config = dict(
    n_layer=16,
    d_model=256,
    n_head=6,
    n_kv_head=6,
    head_dim=32,
    d_mlp=768,
    vocab_size=1024,
    activation='squared_relu',
    norm='layernorm',
    norm_place='pre',
    norm_eps=1e-05,
    positions='rope',
    rope_base=52100.0,
    rope_fraction=0.5,
    qk_norm=True,
    attn_scale=0.177,
    bias='none',
    tie_embeddings=False,
    parallel_block=False,
    extras=['gated attention', 'value residuals', 'capped logits'],
    init='uniform',
    init_std_qkv=0.0284,
    init_std_o=0.0328,
    init_std_up=0.0284,
    init_std_down=0.0164,
    optimizer='muon_variant',
    lr=0.00282,
    beta1=0.93,
    weight_decay=0.047,
    lr_head=0.0105,
    warmup_steps=0,
    schedule='wsd',
    decay_fraction=0.636,
    decay_shape='linear',
    final_lr_fraction=0.05,
    batch_tokens=131072,
    seq_len=512,
    doc_mask=True,
    train_tokens=678500000,
    steps=5177,
    dataset='wikipedia_en',
)
Each number is 128 + 32 x the weight over its row's rms, rounded and kept within 0 to 255. Layers, rows and columns count from 0. Numbers have three digits each. The size before them is the row's rms in percent of the matrix's.

# up: layer 10 MLP up, 768x256, rms 0.125, rows 273-325, columns 0-127
# down: layer 10 MLP down (transposed), 768x256, rms 0.124, rows 273-324, columns 0-127
up273 101:143112123074121178171109119160119143100114092123128127136215151140113129143122146094109128109117110118161109121175106105127094103125104167120129160079128121158151128133124103119167107115145204191156165121099097106193131140146141141119140128097160137117114160132168146185138179122082115132181120095072095135129088108105164132133116072123154118083061100117134174142136114150135132157094
down273 098:077191159148104110155144182070113106115072200139177169111167191112147103168082213164112136152074110141112064183133121104153086127087195177148125139110120100129121080118135123096153158117143111159097075100112156093159103099125081124120180117155100129154130150105139134079164126137109125123179112120130126102078055143162123094098084080126099152153119124111100154092120167156120143151130
up274 107:129131123141114096130127118119172098143110129173118145110098107122149136120117155152163122140142159154144081121085123145125100144123097060141088184098159147150113096150067074176090135072173124109088144143132142168184117136146096116099136155114135133137180129163115145221131081109107179189123068034172135169122156064135114092101157122118120092139130147131144068098132075106112139078153
down274 102:123125175107135098099122101171164094095119124137135074135084079109164092105157081104098105135190115158111171109107125196159125095098108122084126188157135083136123124142151162116182116077160149168164115102112142105133129105095134071110128167149136154104148125130190118157122113160122133109122118165156172072134076124127220108104090152150098142148120137146161143119116101144140101159083
up275 100:179109066089146121128148160107169142156155113137171174132149171117137156149085122155093131140079133235136116065103130087071143113145148123103119123219129121050136158128189131122162131151092162145147069195110097154131140084128153103105126196134058103132099152105093142182163130155125122144146153159201131105073109106104133127110084147170174140076099135149133119150129207118088113115101
down275 101:126143091111113099097165140159182171119126108160129138083133133096166108139129161155099156147090191103092105110128152210132093160139043111102164160138223093127111146133151146104128174107134169107126113112148119151127089111115119124112125200170086089154105128117208070099104141088146112086098132083132160179086142091140116131148126116109144120186065164161162220173112134139148134142130
up276 101:137108123110150125115153073152152115130080140165093103130123054117122120098177200120147064121161137097125145070113122176162116125166071164174132192099098070130149177119144116132115137141135119157156154090137136157120141058095098085134100127144081093127182158109149148100080131123143077121116124119100079124148152165111109108052123161135133157112177116088172121103133186141076182081103
down276 103:144116156098142170123128134154114112135104095117118176098135100174173166133137151099115128125041130014107184137174164218160115182115102147115116129119145159132101159097141088135118167127137173110145115176182132255161108163148148170061180118093170085155165148118189137140136162171164070146092139110139133164178110115123143130170148138102119132101184142104165183118091144163145125175134
up277 098:154136121102126134174121116149145085162110058137110101144141089095128184147105075127063121129125136154211109104137087118171108130138177138161111098148154159094164105123128136209134102086171135138098130156143135130158128080081146136199091116121150102121123121141130123176080166147178134119090152229097157153137109160086146118147089115129145113124177135165099101094078164118124162113102
down277 101:139168127138115133142125143114158177113060046095139112143116118165121173103145117117126147182165110139117124171137123113157091163095162146103047133166145076106116128133095108097113143109113073121127161075150155168149143107115114116154118116178155178138130157110169144129206177107172086113205123119149128136098130089163138090138113144107135129179159068118099134102175098160139176136109
up278 109:154072143095194097095159096171136106144127109129084156104117087069101152109181123167100096186060067100126095101134151101184099132147090166123109144129094144158084187110108074051176122153124148110113134123121113173133076185098090161117114145090132148153140130110143093178059104141143107126089097160152139100141106194131099050124078102094119147130168152090172061162154125160164101135181
down278 104:142104158107193157115157117169100142182182158188110090130083198111198128182101116176122135134114144095068173171120119115113126138134107104110143159101130134119147169122139161117157165100158130129146104064120163152135098120159067145060120094164128082172194108080108115093117175151152118115175089134125131122113104126128148066153131158144153139134160126149220109165118125119107137156140
up279 095:084124109085181114067108080147172193123098032127152135067107212070082118119128123122151126129106088083129128123155139080096170184096156130122180172131093149131166115114149124075131106105113141097123152157113096124158086107126068155118150121137157145125162167093105194142143103136072182131123169132159124100162105161122181110131154149135167143148087158112219200124126122135113093119128
down279 100:139102154189162167126153127122120112093143171122102069115090137141166161117116128150100080117216181147097140108184138124154092126116154083132186132114149109174131148119096100085056114114170165152147148179098143136137129140113149130139168143153106118131144137115129123118182132146143139049076165116120187084061132098088095184185169162122126146063144128107154068121185187114103160093093
up280 094:119132126145133084098132112108144091184165097139100109124095074178091103137165138094165165121099191090161142107156111144081148150152088117155108115123155144131120156117159137069074170115142201145170174161214148117138088077095189101157123104128109097105161075113136128133150136073087153187118129120172123122139145068112120095193155112112137119122148077143154114122137103100128157124061
down280 097:106153090127070137150094189100143153125092162100135075156154119078152141191046142112067126123141144115172140165110094174131123101093160133162097146059097116158129166066138162160146091145134062163162143132144081176124100100123177091121163081182131157127117156080138101150103165224153114142104158135142134130115067143164186209093170089108108039113113147125143114119151141117096189113186
up281 104:159135156079153115082096133123193130092188175169124123147112139105095095077081113076114090131093174135183111091118185165118157102146110107123150129126122078154133120142167127126169159131099145132119108182119157120151164129088153153132089146172151145169133046102127129121096156149133118174099080077119124089165094119083127131101142113226187171143092060158106172085192094085104118088160
down281 102:108131147153154124109061140133122134142127126161220107122165080124073114156106133146167113109118128145132155178099127056163114165139128088082133104160140132117121095147103105091156137169108160138095052126050126066150164120126158115131104161172124135079089113172077072159109167145209097144148147074152121147141105174096156083111137109152090148091098179149136128212158078162072108070121
up282 104:107141182113166103157074113124044144091078159083058112113145111100118113116198128152132172154115073122096129094154167131131190116145105069140187120074123167141129136170095109095095149115128141114089117167108126178159155154125140119178120126182110135101101114113117144112131085064125165122201123132117119146114182097139128104204113118112077094130133126117138139131118159141148108131177
down282 104:082128154086087147095140120146129091115135073141087132106144101094147222148086143137177093112117125121145058155151167077067146163127181108155166071132094103207117109113124108125135126145107099088112078092129091104130192085109132115117181099167106127065179106136156147123088104116153104129118123154087127125134098058066169126121148106128191153131145124132137145094204130086126100103128
up283 097:167176145189142118089133091163053096117135164150140143134136128095102126148119112183076115074141121170082171127155125111173167151139107112136184156112193163136104156055107098139139143118110132166209138161119128137137143179073121124088159102114132124186100118071122157144118180094116127143102113171093095094067122114175180150124166110083121136121127154165142072119103154163165132146159
down283 102:092103128122070143158090113118168158114137143131158136129092079150133090055180120121161153157116086127109153138167175083114173118143120110216171141116125168174124103141099145055127127150133144104151136157085127093076106112110111088131118115114088149133145145156115161137176030124144141108094108165131174060139141129102163145123148118160122114140119093207140135111134089135076103124198
up284 094:113114138126173150109129105165120160172109128176141128131149117107091154112145147147136148062114108143150056106207153183127185124173093130096118067096129181122134134154116082107099127126137145111116144129149167134115088091177082140147094171092126185140155127108118137143114083092126152120063120125192102172108088147123145118130090169124135145089150112087133142183118106093129095178129
down284 095:133160112134158117105148111157132122133157123097134183116130131066104091139079129111145169144204131198071127092152178050149126113137071108136107124085148157083104147064130034125101086111108153126105113070141121073113134110072118135086133150120172129084158169100126137071130187100122143081098196100089110151170138136141134109131158140058131175178159158129131171175094146118136088127177
up285 103:112036093128118128174095142098119165181159120144118209148113113065203042128099128155120102108115146166158097132169161113109157118135167135157127122144072092155099135102104107099113199120101125093125122141143156084179128104137137178135148133072181143121153132072106147082110150123120114083134079094112108124122090140074141187084156100141149100177146159177152106120108081130092166171126
down285 102:131139125140115130115119126091085135061132123128189125066107109177155102111096126179121153160126096161114151133079110155094105106116138080099099161136128128089115132155161078075122115203123128103103160139153133156112152171127139201122112148192107095143069088102120104079038132102164124103087065105118148163116117097142147152120189199114153119164120126121079182088181156178124111150107
up286 098:144106099110114155050146126099139187171121104092129142153136161190140146160128163132141128140139141127173100136108115131119137108151133179100080163169172122153147112106116176126105173140109075149182195077146088062167170197163099150105134150121201143141084108126102084103095129047111110109083097061140175139140142147101146087137098146105118096135065103151182127101099147164150088103159
down286 099:157159120139132110118154164137158186141122105156131130170107092126136194149091115109165156162182127132133092151112124151148183125126151123149092105113138106105125147105172132148099186109114139140150109164183092148100133121103155114101220141138204181087112115146188163137122100143133091204190161107085120145162141111127113123093147130173078088080129089076149129132131169068182089084094
up287 104:102119136134102174139128053125095086167120105153134112104142136165147147153176097073152145107057113163141125093129113116153156104081159127100159065166184145170082139129132145147125146154095166166129124083081186085137108116067102131079112085160139095180073123117137124175118167107059124169151103171146121122148168088064117089160156072163179119127085134081110148115165123111115152121167
down287 104:077157142147158235142070121149142137163109176149118131112103131172138143117111119131119143107178122144108146121162094096131085137150075159074188092119139050086180167144088116097105163064117168157140127120107108140074153139141133097113103142190122155115170080169135173108103122133141082101097105124175152130123097069237153180145151139095142137178086168096120081112178169125116127148096
up288 099:074115162096159134095115122156121117124126169137099112154111137110090078086136164177154156104137079171145088099162184103125168157190108154081127174161086160124138145052167170110059147083149143126114166075118129103097116138148066129120086159085156176190127144101158114167074153125104055127145135125128136155113098154152120131119128133105188079094136120092125152085137102104111103124094
down288 098:117114083130115124090140101137164159120095164087142145127119143077098058119122140160110112106179126109146054090106121140137159166132111157127176124066168081161100139146193144197055126132150161110165162140115124154167157077056089093144180112180097153103160076131188065158119119148147156105141107143141220091090092156089137216091135119119159119123156076196137153137144138136123109200125
up289 100:161137138111145076159156155117123173126113237107057138139165125155087171082050141180117197164144121154058103142098112160187135133126127191072143104127123164131166062083081121139112104142124140133142084150097101117165141106178089117124127106091128170145101161148180057143091154115114119102116120156133096122116105069095152150178105131086144129127151150134153077075107102106092099114123
down289 102:111142156088085133188150140115157149134100125118132173076120125125133087157185103132138117126113112136075146104163158166125129096106111117138116226136171162087101119131079120107115101130101106160160129117197097097144085118120125135088103117014062155149129164121099106144148171140169108100073151138143135137129109141092180126155135181072171169134146177128100115105095125158158123132115
up290 104:133109161155140113148139115100174095150195115090094117162133176169110163114131147112162094116063121104089143139106200084096183199111161157147154107163179118104179153108164124086193144102071141062125115097117171169179122091130094084092151107136108133128151215205103150123117086113150098108144125114178092106117092167110074126107084162121154100131137092088118121127127153125110138166087
down290 097:121083062125133153065076084113139144109101118161152086107102071182135137145131048199091149117108165171084183129112116111091168127126122112145144111074107147150118158170087138115167105136093152149168117109130163127121138130096172116154121116087109110117142135136161099106108150166090162124167119118182164082111172064143169142140181118151103135115111142115138146168159115145115105103155
up291 095:162150120120164142142142096129103090115101126128104163107109114153109085104161116151161078188099125116131116153103131183100163070151136097187099142134133115170108135101112132079095096105116125121073113109189198154216195183172163133111154129135133134102131136085084151105064099079102113114170128108099154149143180123155106111050091114100143058103116155135152106085126124129115094127136
down291 094:104091121091138128097142163148134082145162085118154139203193070120129131128121063099093108138158111130015194118117116182162131144132160154142170138177063149162159109136145172131123137157101142137144104115104100108122097127160095064067098157102185147145070166119188153119147154107115125084112127141130127100073099085119133074131119128165122157203083173119111102113158139122106157137102
up292 103:079194146151118145145173106115143117144082102098086153044164112120141133110180119135073084177134118176163103150163065116141118116175106108134161121145127122125149070099111139155097118126145143168135125141134141141092139124104146027139154110190106164125149156149122095141095139105136126097179197157208095052170150162145137167133181109157137102150122107136152094132094131110145165110079
down292 100:112118130160056125156068168073110099136076110165122093150141088140133155110151088095146176195132143165087147109103151123129145146134174114076115146102156117160092149139113125122105129124111151146138101130111125154117126156126031113157108092136130126158097130159112119038123150122121121158127099187209149117080131073096112127143121133052120153104148147123154149194143080134129135131102
up293 103:141156154142127101133118123182123134197091113225102082138144186149163095148114115093108120122151169121136087144111133098111126095145185117117182090204140179166162147142114120118143144129073106095091147176088175122160073146143129147102055123218094091118092095171140139118085110206088100123110114123097103181110123077107105145163149148139116100094164137105149171150134129128123126170081
down293 104:117159121099136106137088134141108148118152136125136129152071154093152104110097095159132126130145119112184113112092153129087147191144124113121104120172172118141096110140155073121111139181092117142138116131082087142118146108084113133174122185076121104121097079140111162137143076162088119060071152130128138140175167134157168137168104125180128081179123183126144096119126101120107109123151
up294 105:121153105092132114139117105067108127100113112116112095073161075118133074082148151142102181178157120170104106088090151185111123143120104196092170150119096151120117133166087161172176157183177141173133149157100120189083217072118140084110139090088189166097146126156096095091118133110226101114144210157171110115105155164140114128132060143174150107141136194120142138127149191120097109115124
down294 105:173086162136123132185116146120131152194113115127100111123101118071186107150102121127151117130104122112126139105122118114068071088162115080160104150149111107088174081208141135120149107123222083122124125150092163136202122189115099155121125124092150114138066079179097183130161138151161120106175125095113115145072165087166121115117083127103086108116136189150148068088179096150141136109110
up295 093:137145090134093096119155112149152131076171147177129136111103126137155149126122110146161174103151132108126123145115201054174176141164129149129154133106066212080129094129132101127121098098142180158131195125186178097123146181134164070097144151114135103149126173170082080049126140148148073175098091065154106112088106123154180106096185134134130148166145084125195126140116137117121137145154
down295 098:154122148117092209093106089133139150186149132160132126145078115138128085186153112156110147096174139109076137130079155155119140164081112169150110097090129115094090070059084066191150133139094105130116126117142204073135114163134055108108148154142150130084124037165181121179130116168171129135085164153133132147138141136180136126082086100130120163185111150097096104162077178143173100092132
up296 092:123147104102139055122132131130080116066108176087119140113100128114081112148062092144164173190159091157138172067127132115159097140173139157146145101102111122106116136139167094091078186170139123129140096107147148061113125104106169138142174109168106138084134126176165135116067184129150075152117140116082136120131144117139152145129095160154077157132103114078137110059176126139126080185143
down296 096:110172151121136120135139056088143120128128102145145090080120123123134148108136148140121117171129158076054151075116139133166156148147147134105131163090204201133069083153187164156111133171144138091104149173168098098096127168103163116099147130171128155098119207079135126101194148177107127113091073154104077128122089176106099117159145145158152163130142102161168135067140087116095114137110
up297 096:085121132089172108117154107120109214149123102116122181111086131140147124150117056126156111094155108129088095072132117122176190140129115139094122122153087146171124112166125165205109070211178157135173190199170099106143105134167089128160146099132058148117152085163150122154152154162128106133098114116107161141133100129121135220111162087114145114124102131099137119113128122144099183138182
down297 097:107116130135120096121135154139162087076098158164170137136208131142105115106207116165189141116198111169150123177129167123124108133106079170100116153138136167125141157032104100120120075121139125130119112117164133122150168106115083112084136097088102127108143136178112163110131080122070112137142166151121160117061085150117172139093124093078107167116124100184099112172091096053137151120147
up298 096:158105125160125094124125149127160149147140105101138086093095198130131107130155194103132139102095133149095171104109164125113085127137118104116097095120150073081102144097112150070151086131104122133124166154121110163106156129145140087101122134115095164119105121140132113176116146099166099106144151088112177114097147133102057106132160091160118037097148085091157146156151157177168098126144
down298 100:080111126144207202208132141087137165113124125118198078073099142131169144107087118071168144122062116104132068125167112156097119101040150107084147131120112138148115107116096135083136102138157147211096154137171152153188157115103113097155158117104104171070117115112126127156159114160111095092071094138146114120149094118148059156171145094114154111118099110085153115149109182145073125157150
up299 100:089202082083155118118188056100095123122203133107122163107095127123135147156137101113136143100117149138094127201126140120083155141112134147185083112148104134094176100126121150186086130120094120090102146159125110129132077097122191097089129110085145119099065104139129144089143098097101169130147111157125195122108094152101136126146068180141193069105129119086147117132120145133078088141190
down299 100:118099172118137144136105156151151139128142120148125120199114128138097098204149094077139176125115102120153109116118049116129184121111090088077067172124162118089060115154158127094114124137136150168126171104120149117190131116096122130108126143160161115165091140121178138124095138135100103076170120162101138148127131145135138132174127083185076126091128065154113152140172206155075071159159
up300 100:095097187142169083148110130106058122069157138109105104131110111124176139144161166194117126142135142128082113205163111163148117157170127095165074095164127100125134149148176098145192135118157091180103155125139091149098131144171116115067102076124162126136092155071154192152145199138126134141134110167053108107121097113123151142137168193150114093187147130078085154092146124139137152140056
down300 098:165133116109062095174139107088169112083080155109114120168156099135109142114160142108141118117125149135083129141143158138144202156156143102072123132132133109134154094116129171100084130137136144188064100096123158106084156175116198087188092102089137139130136124132105118108139128168118147056134109147168168113133067144098099134088163123092134098149125098108093146132125097038129139087070
up301 097:123105145148144115101102100132113092138121107051137200107159136094143213095098090093121100123108060114111178115083151122105129133156140150108110109169122108123137170161112140126111124125128141162136089105116163164103100108121166193133119193192111150130140123104133140130111143151124108132117107139166120120137144145166180100163183137065081129128154100074159128122131084104122186159176
down301 102:170170188109177136142128083142143171134133084169104111153138115157132129130097128146096113091207099147044127106112177142121092119109177164109202161186143076084190153081141116116142132180124122182097124144107160114135065093124108143088140112091164173130140174112077189106159157133124159145132133126097129164216112120098138090136160086147162094147167067151104086075118150101117150139103
up302 097:175115122132146169118096124046123141101104087175161098099123130164140154161103130161130104163173141099133151108153089179136176149100168158141149102153129090116126129128088121175113154144085110151132088149081083127118130116147122138135163137095150148154165193146091118087094234109177164137141110115142109155125108067161101121098182084127113164124103092068151100054110146166119156078157
down302 097:118118151145154086172072144096076124150095139118089112130128103132141151155097161145155128119202091182102160121163113166179122171113117167133118158151127160220095142158104127075159084155082119063169059180154072111113103119093091104093091117095149161047135124107166142134127157113098134149063113144154141119122112164136131136122110120142120128094150054102134136156098200079106194172105
up303 096:156141147089128129056109146117119120082136177178126070132161134160116098126125115174142120091122113122147039072149154138059135136132105116130161159140092157144158128189058130113130127168101156126047146169094176117089126136080163153117121189135180172078065138160148106100107068158144159196151159098149145182114048132123127167141200122119159118101211112077127141128117189081100100133152
down303 094:173081078159132156061055108121114111131142098154145151205101138159117101138115118134112123152141130085080180132113115124123083090127151147182157144073189151099184086145085140125189111117080109143144169101089147100102161118146120117128123164112089210105174137146094140145113122156132115121147111108106107145090092159155145126124149127139154134152127179190151124149137160089149100125173
up304 105:104138097120125136175100113181143093118113122166146108148081142119179119137126176173140183096119094122116136149158110129086048132109133169115163142087112146141124150094072129111100159051104089108167109158184080155107045128093123157140114130132100141078098136129164127108131092177102145139143102203104100135117168150136166173178142148093154121088101182131097120103137161132098122169136
down304 102:135183124184074153169074122095129082178103109144131175120117179117100128111131095122159141084105080169156106140120138123106071129064159102179172115168137078147171103104126137094108092090096150136154079225141102099166136199200136123121142118074160102138080099169115144138187166131086128145132127111078086164065134170082129135114063111095147142092169173150157175120125080116098111124112
up305 095:226126107099163172181105107097162182115192168122119123139100107153167121101114199110126144156143115149155169160103175128102082168172127128166185150196133135162097119108038086119072161112121148157080112075175140176165138119204100106120150114137126146106106156122116066096100148105115099142111114132112086132161101130097088082094109156103106112136096141085100142143077075123150154075077
down305 095:092094078080099109136165098093180152150121101171092126154121108116114161156133062159134145062079154119150129151132106170129071130124080138181142126158116107167138109147122137117152187137182196039116061114129121157107139131113180102110068141102075146072120137164162103040113128126149074116172139142168145116145059060186117157181111084082098141093086094139127113224095119146132127083188
up306 106:128196150070106096155156128103159178102109141091125141114116112132118165078137132133199131110078140148157153180163128123152022144096157085159173125142114099120087135169090145134084115087128189189056148151142156124163147099155110141122183131092140115178138123182128141141130138143121128145149142112096086118169159128131080157165078130115089052136132084116078114114093146082125163120134
down306 100:148117102138165107102149124148114100127144134146131125139136181038119142142106137182137146076076154156167073098155193110148051204116153150157160145062149125129097142112161193168133175138112073128163124188106107167113083108100159152141120150128087073132113083129099137182083140167102126188152125169156130140073108135148135109107129109191136149109076112116133165134139090136146154097122
up307 101:107127176084124104170191160133118109044097157098100088124091111160163081134143093106109151177110118118124110134132103128105174166139106183123154158136198096153140156143118117164135137152099083129134143080033109092105091149181115119135126125057070146102161074082151107115139139152162126163128124117126149160092160151120139143095127148095186126120169121154155169167137138148173121133109
down307 100:119186178155110134121162110082131099143169081118152168096153127114166151163082133135125168144130127126077101130109154073086146110092121128122084105162112196139091094173115138169188089114203183167088156160125077116093112156050133137112085082096122086076146112163169132078135198145166136139121138118169120145149210103125190101117186081108114160120133151186137142089094124143120101132150
up308 101:110140111142181072076105153155117130137104112125148111069109172153157074087133118152124094145091120180151149108105109142137163178175132163150091128123068128145162119189115109139110111107168078147069128142174201230123059166179136188122147118094094137152123125135179097160099107179182121168153145090132128154164130154141131130112124080147102165131166103160135112136090183116112137136117
down308 100:113166160154099095098138136063132040044147200186176084111148137146116162130121145127168172108127151151142153104143110147141154152142111162120165108170110127179117091143081086139141135093114126129160138125129183126093124108059161106061174162073064151152166059088135138089136076127160152143140131143071133129095081140114160131117105123108088131102136109165153143133141149093141126164117
up309 094:146130079185136119137085127116168140126138128104131117078112191133058107121125126090090155147095096111137168144144104151111174106055116120178178085138100124173135186110138083108056105163112146146146114132134092081089131211141124133114175087130090123094088109121110169156088118047108116151090163107162112131148132165190118077128184133150184076117160138115191124201122100143086112134185
down309 095:133148116147086117030169124094167160104108129154055129127149073147141155112083125141121123141119133146095095141187077106193108121142107113119145148134104137105113090131173048140111130135133131152037068110130121173127094096200061110182102141111105145119134079095176129094126165097120135142113110116083145128130127155140197130107124098152142097182153140129068139178145170194069142108144
up310 106:127055146080141146105120122156114189160147107149103159132121156137153154129115100077077163123111151088157076144128176091157130150163138112177169130038134137110121103146135120133121140087123140142102161181155097116146105093119084052095129138119105162086116142158079092143127154109100173064131138177219106146084108190099048098128100129175103181155100136160153100124076144191101104166085
down310 102:121089138113090125110203159157181130071177151167153162112143130154147141125220097112129168163087111140146099162108160109156100128086123124131105133127154153110157191101076135076124168129179103136134104054173135115152121109182162146099112091108052119188165114131145091091148122151129134078074138169156132162161117188134068082120088100101132125104190118144119110123147118089132094059102
up311 099:103144083136150128142140100123080136108080100096163157118154110149138151142106134185102124156106155148120110154088105146126126121102114117095182123163177154130167146127166085106158078173203133140112138075138143178091145138137134097105165148159094106140118095161082103152173062119128128130070081113167133093156097097063143168096144109159155170122099135045136135086149121090135103172086
down311 100:110104149112148129128099197149119187082117178151160139061109085142117141154153189128159152164166058110092190116139163124152127133077155087138162178147148057103128124148116061137135133126153117092137128119120181157156085119182126201126143078198142154076154155147110114150151103139156095134090107123137136103095087090109138096091148103140107213107088097110075078127154181068129124150127
up312 103:099089082161186123170145135105125169181172095136149109188157173138143134093082141111093156077074171133079176133150113179175109170092112140099119125137096154111098108130059182133104115186153166109138104128152120077093115113138046159167154097134210125137100184064082120152136122097093155098194145112095089069133126143131137128120139121116126127152134159142145167127167103165183126114112
down312 101:130099138085174110135130166129109094143157107139128197122130145096163078078150123111143101139155091156128121185203134126144054171159112121124054049134095175170138126126143130182130180144113157152125045147143070090130148092129075151156150140080155164127135067116149094138139094209159110105143112163153092093080170108145148092098151143150148121111168146065070131157138118141118143195086
up313 091:143094075145133137082094062115134114131186149129140070167212123123152174170168106168144098163123153110137090142157153144141150130176099139195170088161113087114174133138156119110105201121111128100108164116109165139190180157133187110088187077083151087134124161143141118135101129132099111144172148132150088115158130133152121109131096156068159088130176079114167147117175127130136083163132
down313 096:124083072122152095133122139107101125135103091172104130100092156162105148151093185190170118111188169094114160156136096135091142133116062099104132111159156134106128160133133062142173091184098114163099154119187122163111104186147109129149218100105141164092113126168109157185172151129174112118146166115183140145118119113150135172082103057098117168111105097178179070098103121087120160189080
up314 104:114120095079124094158176127180169145188112099230122177133093189177154151111140041118120042112079129075099128187152129159090138154125115099069112148125133138094149128123160128150089105136121119078105145162108083190143118167139115151100108124096136152129117167135152135145116098083179103083115110108188113168119191145100142134091106195212137167143126134104126148159075148127124084132165
down314 106:148134180128114111164132122145174213111157112091101085140116140149109125115094105123141137127113119118042113135121116125130109141174149182169141131164100078143128148118188140084121070113152179193147136069126140128074107082146175131114119186154208198101162091094182095075196157137124127143132082134106124170080111155124123188081102112152125111171117080106054140180110151129109122192142
up315 097:127181088121085141099170087128098149124156159133116138130125127141136188207105122135122198080162158144102169123133125115128207087120150163155105145124123140133150155115101120132123106119125127093100117141172131184196170158124109151133087133088136105122140141118143180135061097086088123155097128101075136097149135108080187154166140129158139093126106087083198165116147079110102103161115
down315 102:103113101155152032138157119084148092160107154076138152151180131107111131158171120140099141109134152115144097154197161150150114175124098174085119126079144092087221103131109083116176141168101055118132117166100114123140123189175163139135111131144150083181141117132136107140159110174141120112114103095127091176169102143173112149127156122156117121090075141137128161100090218183118103131101
up316 106:145088108127133129085130160149129117139145143173129111106160115127135163058136099106121156134167176136074084102154195139102145139129104132106097172161064158076142136140137121112119158098088077082076154112130173139063114110139098103046170138143126130159148125102150122180154091155067145096078137133200106145086151083068168155157140143108148147115142132127130136142127150117164074139137
down316 103:115120084200073140124126138090112091099055121167129074131136170124141170110101092124114082127109107127134109125082159165096132136105088133086088164181151116163148112194156149114198160075124131051042096120079103135166123167149143117115127124095109117105109089197114116101153152182093076100137126124111137112170107125141095123114169100099128129117137105099100190068086134130157099167068
up317 092:096108150150169067104200166079170155172136133175124156115129146157112060185150142129121103102105134121097133142158103114181083142165084165110098134126089066108127084164098112128113140153048139133137171148067138149063107124082208113140150127152090136119103137071113109119119140125134126143155088066125122117202128071109122101086126077165127158202183153070120162125139110188135080104127
down317 097:148116154104141121093120099124115085081206102111089089102084112113141157161111181130085098092213120136194078119117136191109121127128176125049150152173152126159167139150103092113132200114073061179085063167165134104161178132104072116145091086119149100139148142129117127191104153111105097105140106126153142169042126150114126094163138191074128116096115115177138071118128132076166156087106
up318 088:146119117164155079125063091145142121088115193233138118095154081112100063107188126147086170129211182084191175179123130108113135109077173146127138148156136160085121140087099136116093166109083175084110135130094100141086117151119132106091105121138118138127122117152121136168112105148115124097111164069111075130139148166131135127131134140160136162150091111142085106122114135120153115077142
down318 087:100166135083149107143160135110150217149142063136126080114156188134081154130093121102059111090044085136135121050130162150169124133064123158153110134125151133104098151164126133153094073101116047166073126160169150075135126149122173124155168122087176148144175162072111119132172181174143103140068152165157138133168145129145145189164140154104135124083113154128159145091105147108044147134127
up319 102:175120172148139087129137161070121171119093159098104121174125111092070107122093121100091069146122104159146100144115150196154125143158139148050104150084162132089097153134182177132148125173072168107091124108158107116078169203108137121126179064124128125152139141179128134136162111138140095122128126112141130126117123146127179153170133105134137144105138144098115124116137169093124185122144
down319 102:160100063124088064134151126107201165169101151144125151144090106096093083089117144112152143094195188088152138099154155111094100153152191175146074146120162151164103104125174161196139102163168151115134104153169144113092083091139126108151082093151132135158146168142087081093136164195154137186124082112192164102166139107131140106079140153125113149131093114135137135107159090120066184126149
up320 099:107117084126109116156063111134118198059130137107095158121152134122073150154121139091110055121108112060169133181122127170140207131071076017129113153148098140156111097122119091109113148167109154133137091074155083127158044138054153101094071139123106134124112156125103134182190117157092139144165146168147127147149137132102080146117098108105103117122099123122130130176097110112119144135131
down320 096:155105093121124121172152105108090183155107124128087140097148059160126067155092153072107132114139084102117068142114065094145108150141119207125153133104153086157184186114129100096073082104141049120100139099121135058124122128157112137104110094122132175165146172169121165100146092126099118116148157141111146164141183155139112118153090162123111186103129102153162088113137178129167082131092
up321 094:143148067159100110151093105095126148111189179178136033116135100208139125099153040097111131148088158112127068111123128167057132141135096143144065121104126150128109136122099119109149121149133135227100146045144111139112158141136179227114067154086124132105139148046095092129109072117068147147145142126115179132170195104123108104146188111139138078116122132137076112142097133152139126115126
down321 096:139052122133118145117119115116158126073140135145121170159110098088145134095148083121130095108146105103097173115149170139127154141087118094129107082164122145094117109104106164086146118143147129126102109152149126141149115158117130125111073167154071148094118129071120121103108151132087147188149093073091076146160119082160213208147097117144153161131103041106101106153171091114186112135098
up322 095:112097070180115133163127129145116126075078088144108101158055174177048164142138128180091088084136197090139106122105102117135136105109149105155158145120143156077170239123075093133126132109158133123133080149140111131074122139169139081169077153164119129100152170105119115168118099204157091141134157141154046141140161177152117102119117147150124106100118089151144152120088109142174130073116
down322 101:155146125117105050081117109142105132133147087095156131187108150063124106142163150153144093168139120119078143161139099122182110111152102119116131183140216114118130147070169088163129154128120138093196150186069144079156149141114145160137099061084149061141097082118095122120132127131164114107132176125100070104125134151169167184136151118078160176154153139115127031183127144146135122156146
up323 104:111124150110177095082095096114139129119171112136114104195119082123123176207142154097131147096179099146135110122137144116147152077109149090186139036137142087158075103078146077066136137163151121121134132081130160099126139142135119131139075154127050168160109134127105178087155116161046100116098122150188084134157161208157141107103153097134156098127071090124114094076083097102065067116143
down323 103:141122132125163139153100144153125112070137149101150069150082117122166079141086149138127121070123127150177129111170073157120131144124117134151144134179133130134156136082159144138124091145163101154124127097191080160165195138129108136034109099183146053235065131132134119154155180132200107091179160123160090215185102122091108110102120159105086124096127120115162190079101085134107135162125
up324 094:229128109131096091164169075050120091101108144090136144070140170075068105117144193084157149170135122123055155123141138110118125139160086155182123082118119148119177150102187140161103045089096097150148166103109101122152175123129127136127109160119108083166136107218088131161055115091145138092097118107122140145197125170135159095156185111129125119084076082151105146143134118160136147124141
down324 096:053160111094179123193149160170102120148160142208148101136076082125157148133127119153128134079142128097120087060112097079105137166136134148135119169139103084110090100113123105112098164148104140129137088174134179141114171111102104087112142126120112169112093106086130127123134089087134192131202126071118156120110124113078125130176145125220138117125142115098143112106120076092190145114157
up325 106:136107082069129079122191132150198151081068069187132118151125157128160107165117177172090121147122149066182174190165088073105050159129148171125106121068124097110147140123157112138132097162176108123119132109062123147100022154112183119125166157091172176124159103092140158118147076138048145142148132136086127191118129111130088158140119129170153090119106140097155148133185152166146117132110